python train.py --hidden_size=192 --num_attention_heads=3 --num_key_value_heads=1 --intermediate_size=512 --vocab_size=1024 --hidden_act="swiglu" --positions="rope" --qk_norm=true --parallel_block=false --train_tokens=138400000
Each number is 500 + 40 x the weight over its row's rms, rounded and kept within 0 to 999. Layers, rows and columns count from 0. Numbers have three digits each. The size before them is the row's rms in percent of the matrix's.

# up: layer 6 MLP up, 512x192, rms 0.276, rows 37-103, columns 0-63
# down: layer 6 MLP down (transposed), 512x192, rms 0.226, rows 37-103, columns 0-63
# gate: layer 6 MLP gate, 512x192, rms 0.27, rows 38-103, columns 0-63
up37 093:512550536448495585464487415479462487439480491492509598536539443545502461492526502537487512457454504510521549494529552490509470514498480474454567481507467527427517508514467515472585506449505595
down37 102:543517504471491515465490441430456536510474503473518538521521530499525563475489468533573485476524530494489546490454501495472543503547395532514512499539537491496560446488454509551441490468497513
gate38 100:488489530490567517430495497474515510497513433500470493510501428512509612532499514462454492521497552526469583583424513495559463497566497494475505498582513557518427475502529435539496474525489483
up38 102:509504502465513538453518490537536539485481555498527407462497512401473509468559501520505447490485559499514509461543494396584453531399444554454516481464485527478594492566518460418525532525571595
down38 104:512467487478469476476482458541477434492528518479470476539339478398472491460500545482498505363483506524525503453527481528538534478520525506478470489439525562533487517445522555485483469498450636
gate39 105:502572558488543479507540473502546561502484459484517508529495488429500525464443496575530552477506529524429515459449497548463500585481523516635529501429444599477499462465577511475472509486532555
up39 100:509574537523582487491512493567461526514518552449483470491487493473476502467533486547547467479470530576483526511521419474511569478511505548503457521553497511486469480491507497471501480486603472
down39 100:469475546506502465457503525561467553463467542533432475504549508490519483422543490530551543443483540495460567530484550514473529446547536583515523525463468537479501535519473415451496481477498511
gate40 103:486486507482540473539410503539520459521537488527465524530578495483496522520575536446464521511470449529502512554505495496483491474578580504487558505512489531614490478625571537487494478548542517
up40 101:512494520537467521493536543486493432461529556427537490514417482528619531433498476560472501517478560586534526471494496467491526451464458528533389530487532474505542491504444475523455431453445559
down40 103:460599500510525517417489576533504487535496489515470497546546498591495500530507456427493520475476464529548497554469535569427484476549522518514493444471501491487483542580478533533447567496553528
gate41 092:512523523477468588547405549435439486479491485565531491518512484502447487541580475523524485499468517555487446492431479529494531513510469471455520445480439477507487452502457514580457481521427483
up41 100:463448497494510403498496514467541463544396565525526512521482460437560470434556448527474522502474442509481505463461527460501490522573478462519520456540562519490440511491500557523469483442485526
down41 098:490451509490482528516465468528496500473473457476381523482522518535458432543441485442525545530549457452513482495538484578462525520550530481477504479464480529474510592532505559503432471530533476
gate42 100:486433504532524512481465466506483572467469535507505413571462511515535509533473508538534536502474505505428468507458478513535510550495492540452490449503525492553514555501518508471488515455519491
up42 095:481572581441522533517548465483553522515501478489461515424506484558481485499504526469449433454496497512454579530555524544528482532465528481482509477396529509533469470523559508489583540443511483
down42 101:482493419521546489445473512554530598497474482412483502442533472477520467518496511567514510543483419564469470513516597605409582461574471520515502541610514561484532537486518516486472504475498489
gate43 101:521544474500451498516483548487538485486506508563525531460443539591435486481460487458518445524449520496495513486521496422568453489568529486488509539513492502516517567476534560495469481471502512
up43 101:536507471610425497525519525446466513540452525520547509513451532507521479419437540511567586457500487503547499415523537493540531490462470462458510496538543508517591566525492528460503550479462536
down43 105:519514573519453526461488509526431503529487480482517469457432520467507498483552539532434480477552570542493559562494504434477525505509552518536529540490494489474490459531435527537530469416524529
gate44 097:500466497449474467531457556510427481543543556496606504413519560465550523564476444480499521594495481510410498491509494452519560532509433521531471467453524563469507522428485485451479490478499518
up44 098:506472435552558502542523516485471482454484444559474620489514480569503578546539464486515534571497517555503429497534449499496447522498447510474558574516440438474476516420528519535473532499455485
down44 095:535538551523545554526521492492490507509508550508589508484500473428438473554518553510457471454533504508489558439513445475586454512429493512506554430458514580523425586545472494498513573482538502
gate45 098:524462526526455561530443492502489506489512473471481477447482430500514557428509501434408542495503459498462465526456509525415451487461510472552498552531519500466515531440526559469476462427511503
up45 091:531483493521477511476526490530438438474595453496459504531502539439537536480463509471486481499467439477499549545509494550467413500449554485561576490477569438445510530502383482508497482425514465
down45 105:505503483455589497449545525508533535490512491590507509454583469492464477419489425562492590483511499532426491514556494493469541566462447516477476520443440485505506506488560478470459518464555486
gate46 104:502554495524521554510491592447558465559493452543502521560510537463528453479495502428469477526547531461540531493500500546484446487555480499506502555463529491462487448426394480543459556439522558
up46 103:499489586418473465456577523490595448457523570533454491497511521520514530412506494441528484545475467451559525467531581527476434483548540553446478550552519445487518570452501481589514432509506502
down46 103:548571516467608453462511432479530526469465530486461531488380496512526577476435501475494558470501474477531469456479509509508506596483524520520535513525487454503529561549515440470586450552497481
gate47 104:486555523495546451534433513578396511478505414488499434420474491517518486483499532533473502513501553474503530558453439489512460525502529416409483564544541509537419452466478486479513506489515462
up47 107:491514445486552559479437599491524465394516490516522483455544471530515459423481503468464542477562545557508513543574510570511487490509498533510487425428458543544470473546521495462567452539515472
down47 096:478519532451577521505523457588494458492474445578522459487493499522472526454439461439484565541483456517548530506538533459483463521514503435438559552412532512528503481503500455463539484510486422
gate48 096:539558513475493497487503454415470481506450455468466496521474494503466408513474494483500439558486566451486527519506474490461514523459489522439483484571487516473564461498516557548468539429451569
up48 100:453459507519424518504417526500483508504507521477566494496460498496529551477548499400472499483537495564522448479543502523487461508521450389537517500465505491447433422503476474475503516538481530
down48 097:499469479460515505494546491483534562519431468474455472610527531462492429475431467529529514436546515442466529494478539443486530542478471621497429528454503496548525529456535528490542477501473539
gate49 096:577449527576528572533506498575530457450528558552531552549568451445500489540542458433518480549501474530530507543502500508500462480516495517520510432468512516539460503504523519532502608486535603
up49 101:430434481530529454477513571491503457512515496553466465581505503502518511529532459520477560575418521505494495496570494477563502515506470489483531466474509527512455535484433434464485512543492492
down49 103:382509514520548464441507496544491447459568522438457568464439477533465445491499555497485496500471531550482531517527514503463544458468436510546530535448504409537557494493491588460492467462512513
gate50 108:461448422540465522494507498492444476524505474556466492496585488527436446571549507482493503487512448507522502477524530492442456464558517507514529451559437455503493521454501515548419502439436561
up50 105:450460618482550522452548498561557466501506561567526510486515530439477530494433562386480465491461481504489501542439461524424562601539472524506480459491463517506475533502494493479493537519511517
down50 106:573439513521545423429420487572548567509464544489480491522503530539474494459513531479539572526525462569463510460542437539437531487483479516539495535536510524516544488451523456576464531502516456
gate51 108:586482495464535481439535518493480499522488558513586539475499620530547389548541473453489427568422470473536443435612479443474561516495524513482513485480509490495508500507541475478511481483568502
up51 105:454407480453461506476541537470518534422500473501497479472479499502514500510526590490479486510458443449421438497507540591484570517521516456468485559531514539469469497482505421460528529487507527
down51 096:487489466484493514467448563530491448518491481527470528528499467481554499524533451520561441506449519504491523438425479499489463476522551428494496539525511404536560450522508513453530537543458506
gate52 112:462486501580499480419472455517474564418509522541418495546496534503477576530520471552538524559487527463511469523455575460462465518490494482497444521529501515506497447482486451593579459525468508
up52 117:531508478507475519497475495505525517534473521586452547510530479513485523535480576513480489545551499551450535610541474519431567483571444580517489489474530536487460472488459493493589559518482555
down52 099:503548488602511501498503504483548543514514487483655453488506582458460395465492489532487464566507505437510521474594440462550494479527505504524460504501476548527424482523503554445482482560466538
gate53 094:512524533491454467507517511481586480421447497523539493494493496528394445550520510527509509471448524502510521513525494460544483557457517536473546463408533521516465495520500489455473513437438470
up53 097:534468487609484519501462563501536556504527477510495525491503555486454482519535477449461456524468450479506453440486516485521525517518511486521460484482480541502511503433443478517419506470508495
down53 092:453529526556518476595452485473534438592441515474522452472539525464498510494496461500509420504492517536518512368515552565459544513506422503532479473523506510531479535521555507475491485498536486
gate54 106:493485435552488550508435455495529456559482499504513486493501540523485421422576539441436551468521521513547443620440512510494575463510543511560500495520474526536458520445543469469501550538482485
up54 109:467505533515515462516572523450502507522467461431508540519490479477551542524535495515620540511541479559509502514483482502449501485471509528441430420382517534492511513501536499525478488490501537
down54 102:494457463489518551473526536476506449565529498512463557523492548520488479485513529506507511577461490481480471517595487464464639538522529500447500426541532569496528540435540506510481568497486503
gate55 102:619481496490509520542461473539510495502477503497494516489542483489482530495479475478402519468442513518471517536480501490470533424479497418440504412547530534498428445481475549509466492551494509
up55 105:444454521493472494537567546488489558468558539510558409461537526556452514469468485522507471544520540456498468469520522443560537575482485524438485506456502543494556548519494428452496399527424454
down55 114:356499508554455510504544640458502498439508524504485494486456514447521482527491500507469503507531540441560497502474483475545514515497496523472445521426571469507524553463482435537476491538535404
gate56 105:472424552600516551486475522504529453511529545526459507522558445450476417485573416457430550524494532537480490466458503547526591454469555502531433447484562540519535499462526465511477514539481427
up56 109:523515482545543515526448512502593505475488521552480513511550453554446491548509415496535551515483513487539492538543512461506521546479497491502542434528461495459492468525560516512415512515519574
down56 101:485489492517460582495504470468542495520505456558550541484511474444517522506583444505507474528510514456414477481500478536540417490485489477512472462541476473543520545569476514548525443506414477
gate57 102:499498516517469541480461511409486514505543512566547439519524509497511524523552554519503470476496564550489537441498521417527482531539464520459497467528491424505492390503448495589507471580466461
up57 105:495483472567487458537495427506479474522496622553546501433400528541527457532480524564511506500508534531439471517438502440558495512466495506515513535512454464499501536441416550446506449498551479
down57 099:512518473482521541522526456468545460493498517559481534505433469508493522500521440534483499465495527467568494519474560469474546488478523498564485448493542446586519479471401517529552516437501494
gate58 097:502489454483528562533543515459552548444565427511526591464557433513490467484444522522455468502492514498481445514442565515492558500553496454437495502482546564569498575486525480510420466499430486
up58 098:536467551532535489423489502477533487509527432531483490492489507519465495489523466462462564431557502484483599493587489524520494520578575485526481478453511456486543484525485525522481425582493453
down58 097:550523511457476545488542489604530506465526520435528483481516473552484468504486468470540502600497519490524477570511518510592395495521518468552574483493487464427452496481495474486524492534470573
gate59 115:536399446454473578427490519478556506496458448497465497536489514552480472572446594528525516534481491545485527529495529501458494514489481431491458474532431469533521531465554547594470527512445486
up59 104:476575571515524427514507458491498534459552512525548527467537536436533548454550354519400458451488532493533459494500515508408500479495555517470500489477507523446494527518511461448481505499533535
down59 083:489406501459519502559524507508492461517486493464472544496484459499500463544502317507545562494482368517479440513456538537518495425488458486510517505521596551537553532445517508496550507486443465
gate60 107:513521490567423442460533497480555475540421527545504538506455534513545503497482523485517483502507558493517518531537502466513481576526440557514462541627524500466453403547505469498489497484476482
up60 101:507512527474480570530497518532448531460446535502582451584515550558505412530485525537503431444549487524575562514486433556499453449535528616478491497476540499539469553446550453499531452536541507
down60 103:462468481517512477464449398566529514469473471508464525538551439458528480503519537458485486448441392485475481522511459512541475466522560435482482483484502564457474500490516457563569537489455487
gate61 095:491474526488458455512439466522495580485454455491554579527539535448506572472511538493540485480420610430481485429506517491482426485473552481537488512517445482497523497475508479539557543491477483
up61 092:464550481527476509516520483527446478558546481500475522489538528464499467558484425569530446551533470529514474555545525471479458487430532566519546484479508507534440509488434509414530378424559412
down61 100:566494489513508546514526518559448479445407527519433449482624507491516520487484439563516506549486473516470504508517440551520506447427487514570502485581501578479444469489494471521531525451481484
gate62 093:478547531523481550541529522464538481476494536430629451522506491545521550535477475516470607511516551565523447476446531490540475492510486478522498489509475489527485555515515541515471526550461490
up62 095:565523568453513501562491481453578499595510501444547464520608536543482484545510456559482492484495503530505447542481455520546478490471493527528501496547476477457442493393542458476538473553463534
down62 099:561543521532518562443507490463563458480486461530491488486604571445446491509501507507524479514511517465550628526506441517499495487476559536485461532444490498570498559414525576496579484472532511
gate63 097:443467561517516495491412505500500462443580512492518486487532551555441515464583467536478428474507494454562493499452499513559442569432465538560540460531505493538486521510555497497486489469529521
up63 097:520464446552494493498519520465471515476523502447480515511528532446489524495512483502461506555485486507544490525488564529490549486523406459551502477384503451474428530565585556492514549488517569
down63 102:445495482523475522494474492436499462514493428443480481565473450466494553517429500556462479430496522495469514502502426569433469480466516490445387527538514520491528559489523507476555540587513548
gate64 100:592492508559495469554472462477492503402530476409458563530512509538478458491545481479503571480542524513487588511473530556504511542491516506502540510542464438555508508507502520588504516403513501
up64 091:415480456483486437481507487525474524553477538547489483439552523482531529496410514500450459542495491489535430476502544503523545482482495465442477523482466547437394506484518481404488510557480515
down64 100:452407448431476518537507491495536451515506489403501512500525459466513535450529476498450540439543554536489497478505489529533507461507465492515448471532527576604492533460526476555555487503466486
gate65 113:544449487478505557484553437505481507532497499468479422509541510503540494463513550472532490557501535490563533450419513463444482478489531434530498513478476528471506454491597514474494515508541452
up65 106:459562504519467503501481451530509468522492465506509472482459462506473586484417450501425502542506582510473472518518523480560494442534527554494453542542434531459519517486481429564521433565472492
down65 098:577456547467496512458561512513538441502521562537506562499510478487596546493525384500505503444428547514477421473437505484532502478472511471460428494511558469528467501484498493462532489535525474
gate66 096:496434467529458440483447482520504483550489471447445496452545505470487498460536486503471566515522561442486492458475520471527492554456472520466456576474396429538563465508461516497507500475458455
up66 098:502499581431573473507481450400595573582523477508504472582492479517485429492524537534540452518546469510564622576491511533511481465593446457570466455533508554471528512457443502533477515505506526
down66 100:521457487521463548585456479550529495554474491559576493532541501429506516551459487476430463585475534469460538548499488537502554458454565514533476552471517509515509572498475561495528526502520500
gate67 086:491422503468453522438510484458507502512524460568434564457529465590448481534513505486465462497480500486494486510420591555533498567488496516511427518557536484512552528489530510550523471486498416
up67 091:521520561464510516464561515484453447513441505513530543473453551538538487448533512458537488542472543564467508452512501541472531461517507461428494472492478555564488583471590537481493555435544456
down67 095:499478555509468511526464503474518526504491503482448511499497543485584537485538449575508397523462452526412458501516552538435457469489490499526460506562495573432499437465542453491511517549528536
gate68 099:476521498527444486557502461519511474544510511487502526511527571513508513529586512531496495513462496494470530499372534423486521551472515539506546579553501596536473442465546482475461504511518469
up68 093:465500510537476516509546495439520486496523551447509602493470499512470565547493520527505589465521553521554482398471505438496475515490544485478475509514451479514530530493529466522500506479519587
down68 094:494429495459465591615453481536460464525493459488556512521518429556547519508501515431475496547584532473504495539405499555555515501490529470597439480518525429498472480577517542499432521535529458
gate69 100:561467523537531542522518553558569515538521510544475519492463504467494471427555490466543513490548510474485492501495508445557582484501489497537558571461514528415495514466523508548497482517450448
up69 102:539537540510505516467479542555571475494500471527526574436527543527516456507498512447523501472479515515433453511561480446507463446391531508580536575532510569514549464544548498547508483532494446
down69 098:560531465477499522521445533562465486452536489494553488560527443479499486492481467519495523554504475541466411490545451510478506524492522464517481544571452481482521550494486512547490443426509481
gate70 104:534472485545549506525519393477574610503483507481504456497477482564460493563567482500483527494522512537501493595499508474455468491470553530535568510461503474478470449507547520473483500494478473
up70 104:476573489502452444522507517453465488458547448514540543516498470390579453459471507547474517459455554528546509487512548480456520536535471526441546523412496538476445490534535487447517513471506546
down70 100:438520534548555576481482502435443507518521505485495509435399408500477569554502486478501482462475517423456472487436491520544549522524545498431488550474536551523494544460499568452484471464494518
gate71 102:461523425510444523499525467536474512478510440518517448601460498573526500490505533534507509446473492508542499468473495431459491476540535524458493506465524431517510481550448514432410538553458460
up71 100:566444459554503540536549546458483542528441511474494511465481458510467505515532527451417473512623502467512505568496498484554475540527500509534467528519583529488512472517511528594529485501474562
down71 100:469450485472545399480506526470511481522487493467532518495518401375480463485574549569489475567494467448478539459502558561539449494538489516515451455489449517513561472490532498493521414477492513
gate72 104:590531457481497465501515535473544508538447506475483502486512574569503461535478437409542522496470478529473510465418493482513517538478515466483469455513483530521535517491491507569541537459423444
up72 103:497504480498446514570551505536479515594520515479478553579524518518546598476526495512503439479533545468508440495492467558436502541495479504473514475548469550445486466477478512465519504566508559
down72 102:504494503404490510436520492521489523543488534511567495561458533563532563486482527586503525532540502490510425552535464525581563550504400525521487485497497600525466544492506503458491449427467463
gate73 101:444434476515478471460549464506434461483540552447527515525510468482586523518567451540496467536476469485462487574538485528548530581505572493486494481527476507539487547535528482573486522483549448
up73 102:493521533550544561480442513463505590465514495545505511495548472496531503530491504450530492510530536481514517482543525493510483434528463459455435474491509532526514429451453515519573523581512530
down73 103:480511477464474447475489450510561543467459581473515507517489550440434484510585521512464468477488520518520463461471493414569556550491433549485467565558494494428438534494481445487499492490465553
gate74 093:534600482448455552562510429531506526498521477524465485487481609488567481481504516525453475510508529471553474493479545511528531485525560502473510562541542516547518545540526474546488490459602467
up74 100:532542469466505494388521478540547520494529531512456501454518434490519505520499464536550565482423482529474512504466472496508497502531521516476458477493450536437446490476519476503517560487513523
down74 100:446507522519553521464550542493462408514510490502546522437468547525459421488446513464510536513482519433512466459580621491451479529532515531504497466413570515509581523471562493558505452487485506
gate75 095:485494586441460474545524421469546502502510505492481534508479547491497451492535397503442531548458442444486514514503475435478464460476427492469477465528544466563508519529529542557516519492463533
up75 097:470495476417530575517529567496458511431524469537552478499464443569474481413569532505520459475554546555421502435482486517453553499455539532493532509557490480498505558509498482513457507522518415
down75 098:430497538573501496448524562480471493527431559474462513537481509406565506503484497516467473581511447517428491523565480527479473595586571484477486564444424564566544543439522561500498517478543456
gate76 103:569496586496471413497512496513496546535453589499381501565429567520524500550597468476535542533493517537467489486424418524562511436434470459483471511466559568506521531498475500521475509500551563
up76 100:483544449442507525544491540483513448466489470591414494456514522544506483587418484559511512522513499450461538477539494480496536498534565477525536491500488543525493473481486461494431540470483536
down76 101:516494497472477515459510405522552480478507491463559550563492460445486532457426534426538477476434502405518484470552463510480414536512468554452625533467516485590487474514494551494453499514565437
gate77 101:491566451495489570443450525511550540477529572501563456489539433485509517459443504482502538509489506552492483493429583558506530487515555442420538527472509464500458495475456501521438479486571408
up77 103:524437541563422477444481453503526566536513420493508532557483584499584471520504491434508459477505498483559556436544530513538493436493556520527526485522464499533464504526545477532501508508539515
down77 104:522471621496517467486523544495510490537473436505483482460504542487510490439501511390460512473475533504464492573566463530516531459494476520496478505412515505544521545471465429552519486480527437
gate78 093:486462475544507519585481477540404461547511480449473545442515486452438481515471494498588472576481543502464521466531484479498393584462492537549536442463451497491513492594447451581514549448504541
up78 099:378453519571425482451489479420531498454512496468461514490540548547469484549546525528514500584487497460523490444536529435491539560464519450508523541536455537552494514548475426424505508503540467
down78 104:512472532493512457545456503433491511481520466476488466559606500432557410492522434546520462426519460473524452532488421534458541488488554558474541508562475478525503523480509530484502662514453507
gate79 107:488485422526473502559505540590493549459515462513473520455487490410495551444525521496542574553529465477492414448501531509466501456513489453498498563566496532513441432438527478449484482463475442
up79 102:543467487484491472490515487476504500516494505409415528521531547515533481429494521549445529472502528471579486445470470443485488454503447472419519489518495453512505618507470616523560495447535486
down79 105:499467397523468520488541496499492525511487499510553513458501431442506556485430437505516467456546536499538495469479546564487480554422465537485445548581484528579514513461609487517556488406530504
gate80 096:477448469506469533501577488611507562592525502547443546521493563426494488519510494455531407485494511491501503473486532465478445512469516438507533502515437436477473489471428543555559466533520541
up80 084:461432497532509522601492473507442443499572425449470513459487544477508506524535540483502467505462462437511523497516537566466518529432551507495597536469488521583418495477549463481555521419525486
down80 092:471515429573452566522545525447502599496498505444513492490501509503519442555464515488515498491506464468511441470528534424478552548444474526582434443549582471424518541557466505464454505507494408
gate81 098:422559531455508554455481528489453485471481527523516460462463505501521503474447511501485561474591587545500455472443473512460486541523480513505497421533506487487448491493402508525561438392444439
up81 096:485527503612536512535552517466470509488479537503481505451540439418533540526479519391474493459516498515451454495432507457509501495517502541577484420526472452453473477591589449505533460473496494
down81 097:520556516523444535441511436518539529505507571502592520517457538521486454527556517511444509527505459508510556519558405460456542516445512508502515499575431506427521515412522442482419469546487492
gate82 100:589491517538486534463544513507488508535526410500514406519543529553557438497511525542480456434505479493469486521489530499504454560490382494527496493532523465498547554528458471440589484446547553
up82 096:507491500505546461532530468573564502487465446565510542520465465444456532486461524413503452507522500540507526500454511477494487511560602452509504493450542577525488462553456480456502519557535410
down82 100:403513441488491525405467506435487558511468540480552544489457478479478519471467480494470427488529529540492490482457468485510418483504528557527413544496435457534501441520507553541466523488526521
gate83 099:471539541529469449497466460587507490523450522525479448552546458514570441473520443567466489456518461519533455577492544458458498493523468520505487533492509500445466509465448566525567509486459535
up83 098:526531456453537529451580469511433495502530577478534467531471602505424503425517486525464494486477427418472455537461504560488501495538523473530536476479512428502528537528533523496543530488559479
down83 100:507552566522493558503433393537511536519558453525511495470462503549507476502517530412560503465486554527428567537501471505449508488415548470429503452494475502527463504530578470522437527544449540
gate84 096:491497465523498539516482473450468419413484482551509477539530476571489492490494505479448498463483497515499509457510512470419471530547595553514548506444490471539519492518492445551488539498464492
up84 102:429495489521488430507487513490508465459517433492540506468464502494545450470512487448504496550488496447431459527446539524619432444566536432532538469438511534476462524499487516514509478446496499
down84 100:522551457471460431504510490505487524499507505543510490508544423444528497469432426552491544568512466557469521556516473428460562532521633495469491535491428461539491489481494468533533448476562483
gate85 105:546468455503483500546547580476537477471433505498510485466473437548424453495488522462562569482476489523464540509463533536469402438492463495557506476504479537513448470515535444415484559479512451
up85 109:434462483500442546487458523532489485464478544534435524556476534502524530530495525435485453483530508436568552512540426461457501506456568515525517504507515541436428471478516404449503490466498476
down85 102:481481418403536468464525490537541521511556537470535547506521534522527498530526456524482518521526509530439500561513548493504454479542492457485577478549528502498463427453484569537526538422562435
gate86 106:470505516527483530484447485493545516460527537427524529404459447495493495455489554454470478481513497465515437445494453502494475511539508484547510487539445417470465490458521506487452475496466523
up86 108:520527485491526465457596470560466469565442487575570442536595520525460446514510521484512515461470457526425506517498497479425413480450443519505523526513505490475455516522467515505478541537559483
down86 100:451515467516511552538530502465523459496472458445481502466547502492586408455491490492493549456559535541543560476471567514493553520527504478536526564470479496440545471470475477494478518549482496
gate87 093:502531526454506480553501483474457592510516541479463482518521527544470521524497505460527495497519499552490484559548562482483451495547491557473546522545520472495484510499519567452549565404502498
up87 091:496409445546468517507532536484374454443533425452558448531530488509484575494583455544484488532486482512484456437495494462493456486567521471517459528457495465498489548518549545505480465502574496
down87 101:507487528583509471463489517529571444567487493596461568531492458511544519509545524463482455502483503484494533525492486517469536478441394636543510513493539529523496522511472453473540487525569449
gate88 100:471588474476499521451439534510491486515480490495490479527507464483515571490483528493455544473516552551480491513553496477462546467479522600473504567470492527574456554529505487535505537345518478
up88 100:531475425504538527503523507475513566516515532433516497462519492548450518574494459524466498508512423522513432501502463472477465510487535533527533501493482527463547514507470485546465461494469474
down88 096:559474521516519441519492413498510492459505517558469432514507553485500537507493521468544542463546468493547495491500543467497461553488549451531558525486536561455461482466574504454486501516510471
gate89 108:471516443555498501497465515479491521497471514518492539505511524516424509493453476503485507509508455442400501510493642501488492484500503560514481571435561505492409523532445499461488539504525409
up89 102:467519490508461519488492455487526424490472513498443471562485503519454506492511476566499570495409532508503453552557496476413547572544472483468485484426491507560546474540521526443526465529570486
down89 093:484493488545501464519476564511467483523518435480498511512466450563549435493495429500581525542498502499500553506536486507451586503519526499441463515502480465529526456552487453537460456507487430
gate90 102:533509462541484448508445474538483477471553498520518536539495576453543473571476530512429562508381525514503446489495458490474438515497486508561501485511495453452480512491562451547497519515595541
up90 096:533576474542502475419517503460459509575536458500518501475518555498539522474555496500496498528487551403509483536550521543551557526516459516453463481575545477499503395524468467496554535434582517
down90 100:515528585493538472489525526508545452483465559472524520608510567531464556462516483523485522462523546506479555475468521481574508498495540491564518484502480542501526421380488569465492462486510502
gate91 092:531506431491444487480481513502574497406537415500514450488462476493499467510459537534531544491441449536513515483477476538549486501575512515524493499535494472482482488519537555485507500468551474
up91 094:549505525514510481520511427534519474509507481473424469495495538526567450482573503465510534521552475553537503498518457461490488495553536506487545440530465431503474484509518525507420514515565459
down91 099:558533462501557427502443429489512582515547464509567579483471496489523436552450474521527495533475528514521541492488452544436534461558510506558483462500495471472472468520487492537507560528506390
gate92 102:484470460549498518541550463453498499429553518465490506470547555555480447457543521504527539501515514562497497484550483504489443500454428506628478533542456477456481563534524529596601488472469448
up92 102:475519551561536496463485492488508483584456529577515584509485475511496444487566528423436452554562481447439545528564512495493506452537499522415472476508514479583519480516473511485487523511582472
down92 097:533536559479419520493464474576572472512543481484543493550475499470585450546521534505502499492506493473539529533537546425454523502533583445532519444519462562538513452483569515478557505461528528
gate93 102:507579513489534460485519496504547439519547484515513529433435547525489519555461536522536533509489544528530484537552492543509521561474446525469453516528495461484521499513493555488472473530466538
up93 096:493527533476479454468519533469610453536529453491482469538468494525486524493495471517475487496463558546562502397436453504507466506474562510484460491524500492543473528567453533441459627485538494
down93 102:441449473470485476443508521477541438519513546523527572421466553450538494519543552510517567463504614511527507501487436384549452512463410499476504456526485481597502460530469499447529486520482484
gate94 100:527508539442489440528525532468435526538529475552575491472508519481530442560413504452473565528547518500460486503502483449492501528506516490484429567479484495511523527425511495478460504403552424
up94 098:462478505472507478534498502521487462537576506453471411499519549484459546472597465511527469564515462556504429544464537539562467502484441471514371534469492523434515486547433527487460465473575529
down94 103:573360473546462514504445483490477477539530501459524575564478510484554553533534519467506512471456532524519537443456523525432534465449554445507479561537504558482517518433487435520527437543507475
gate95 109:521501470513501466478559494504468495539503455547533456572466504547473464471475497564479505488495536437479512472492510401537499561535538523440526474495491510582530530504516494537598428461544481
up95 108:478543507541483582567526545533489530494469541445436406452480539414534509505447503584507483501501462488473528515504462548535467513570473461494537505500518468471459549461466458509548510514518480
down95 096:467536536543509457525517560575466554469428407579488493452558489528467446574480544450510524419533536562512502536522502430453441488515491443427481547472516517539482478572506542516474516515509461
gate96 099:514544585516528437477482560402484562477489499502504484500481490489452522453462472449481487463510512471515525498499474468461493397464545529507490501504582504492476455494448469521495501452552565
up96 099:436477513515488550505500548495425523529598478427528500516472469413472512502535491556515567503518506502518527486452439537502549480465431506545505494479511509444479530537500506538466490451514417
down96 106:565511529509562570482476501506429534489476529459509519549512464456437559448491497451496447543504547516529527482431369509582491488528431527484509478465484419550497532444596526470468530543522535
gate97 096:492514491495518506523463495435471505484466521488489505514498518522576495494465426495555461526536410458619480493528534528442476590500490461483574571506557469418538562450484447520531511510481471
up97 102:480541540518564489567453487479507490475463596497517500496482362463581489500489513525484481438483494454485542572483469493485460501452508506453526554506528496518495492524501443509500460452577471
down97 103:602439467547516452489487554579484532532461525472479497583470490539479506511518445483572515525421526466437499494488515484442552415489500525479508529530480490530520532477441438540491458506521543
gate98 090:448550533527512515591474467454546494513531509524499524548495483510499442484513404508477519496521496601492544542444504578421514500473477466521491447544503560520550483503489497546513448485491452
up98 097:489498557525453504570546499531457595485497515480550512487484471438489518523525503532403445527472498553540479573464475526552435501520484519487486469558568498456581471555522417442519473425511567
down98 098:593534464419504480507549550520456509540495537477519476555538476514447497499508437545437478509436504521548566547493531508522413496497452515535513539482480423520536511481504527446503495388519435
gate99 103:553507490462435465530444488522616522585489524546480462464557533553467509510482482473472463488439497415504454518544514538510541571461547556507498489501540452502545489506555500482526507570553454
up99 101:541561435512513501533483488518487511568564484542470467470444544564395512476543537496548531540496551411487460499496537484511483539539505511533485528505464553538547420486506586474490476525483466
down99 103:450463555567478539498524552498530480487609558460519471526489487506540607502462429441465458498464512519489535477549495491456460506569456490469486512519473473549537480491497498467547434449466498
gate100 106:516516505510516513502475513529510514404456493474490540501487459504492502525487556561517480523529530511504544522462496521481521565489476531448519586438506517452431519492527475520484449500490549
up100 099:547544530490595417483489521497505478517540559499539537523451460501460505466520492452513531491506506475441498506545428498488560449538470457407544533456453498557533441525546585510526467457459553
down100 096:522510496443444446437504507546548515456551516462525592464464513500501479509495506482562527530545504504560447519493488534577510560490496510459501519563478508489572456438537506464441521489508521
gate101 106:502513509538464504518484448484494461503424546512582510450497509518495470531419503546519550512493553479556492501501533520456412557443516467509500530474515547463532516555551475530538506460524512
up101 100:512520576458499430402514413481510491503473520496485507446521468529446496489548503415512510491516460507439520543436468512479481485570555497426460552451459488509528533546500460418415505593534547
down101 101:531464525518507490524576506468521507465519455461461422448513491526502474519521545487484455513557567495509520512509482535451501490522461448521485360549434599499489515465446535494583464511505520
gate102 099:490471509552473586472553507544535529519486471488517455471436520516500544564461522532455470515520515509588480503480510449546522517489538555472545508525488466530497471494596590462515481403471473
up102 105:506529549425468461491500444514425381524493517504478462446544515467480538469465431549505516444472502463466535530497561536496494487483523452524499510489556513537411468486393515568499536468511461
down102 102:528463543496550501528507553498467554468505493489535441544517473555521410538479431461574459509489506550553530433464510493471539491520481525467436542502505448576521522521528523526541441521414434
gate103 103:524490488462517560460505525455572547501511520495583518570451462448523540519505506596538458452515521486496512508507464471505522529495502453515462513531490480563498454559490465509482482454538496
up103 105:480480501512459528469511489473501482488479475502470496466443476476489475458519442485452452491548554502442579542496493483469443554527475548439450497524604560492515610516483507536579475501536528
down103 102:439529486541513520507464492535455510411507576542537521569510514500576425558482471491563489541411512406535494548550500520418533468523472516461488487483544442571460540536482576475541512602410502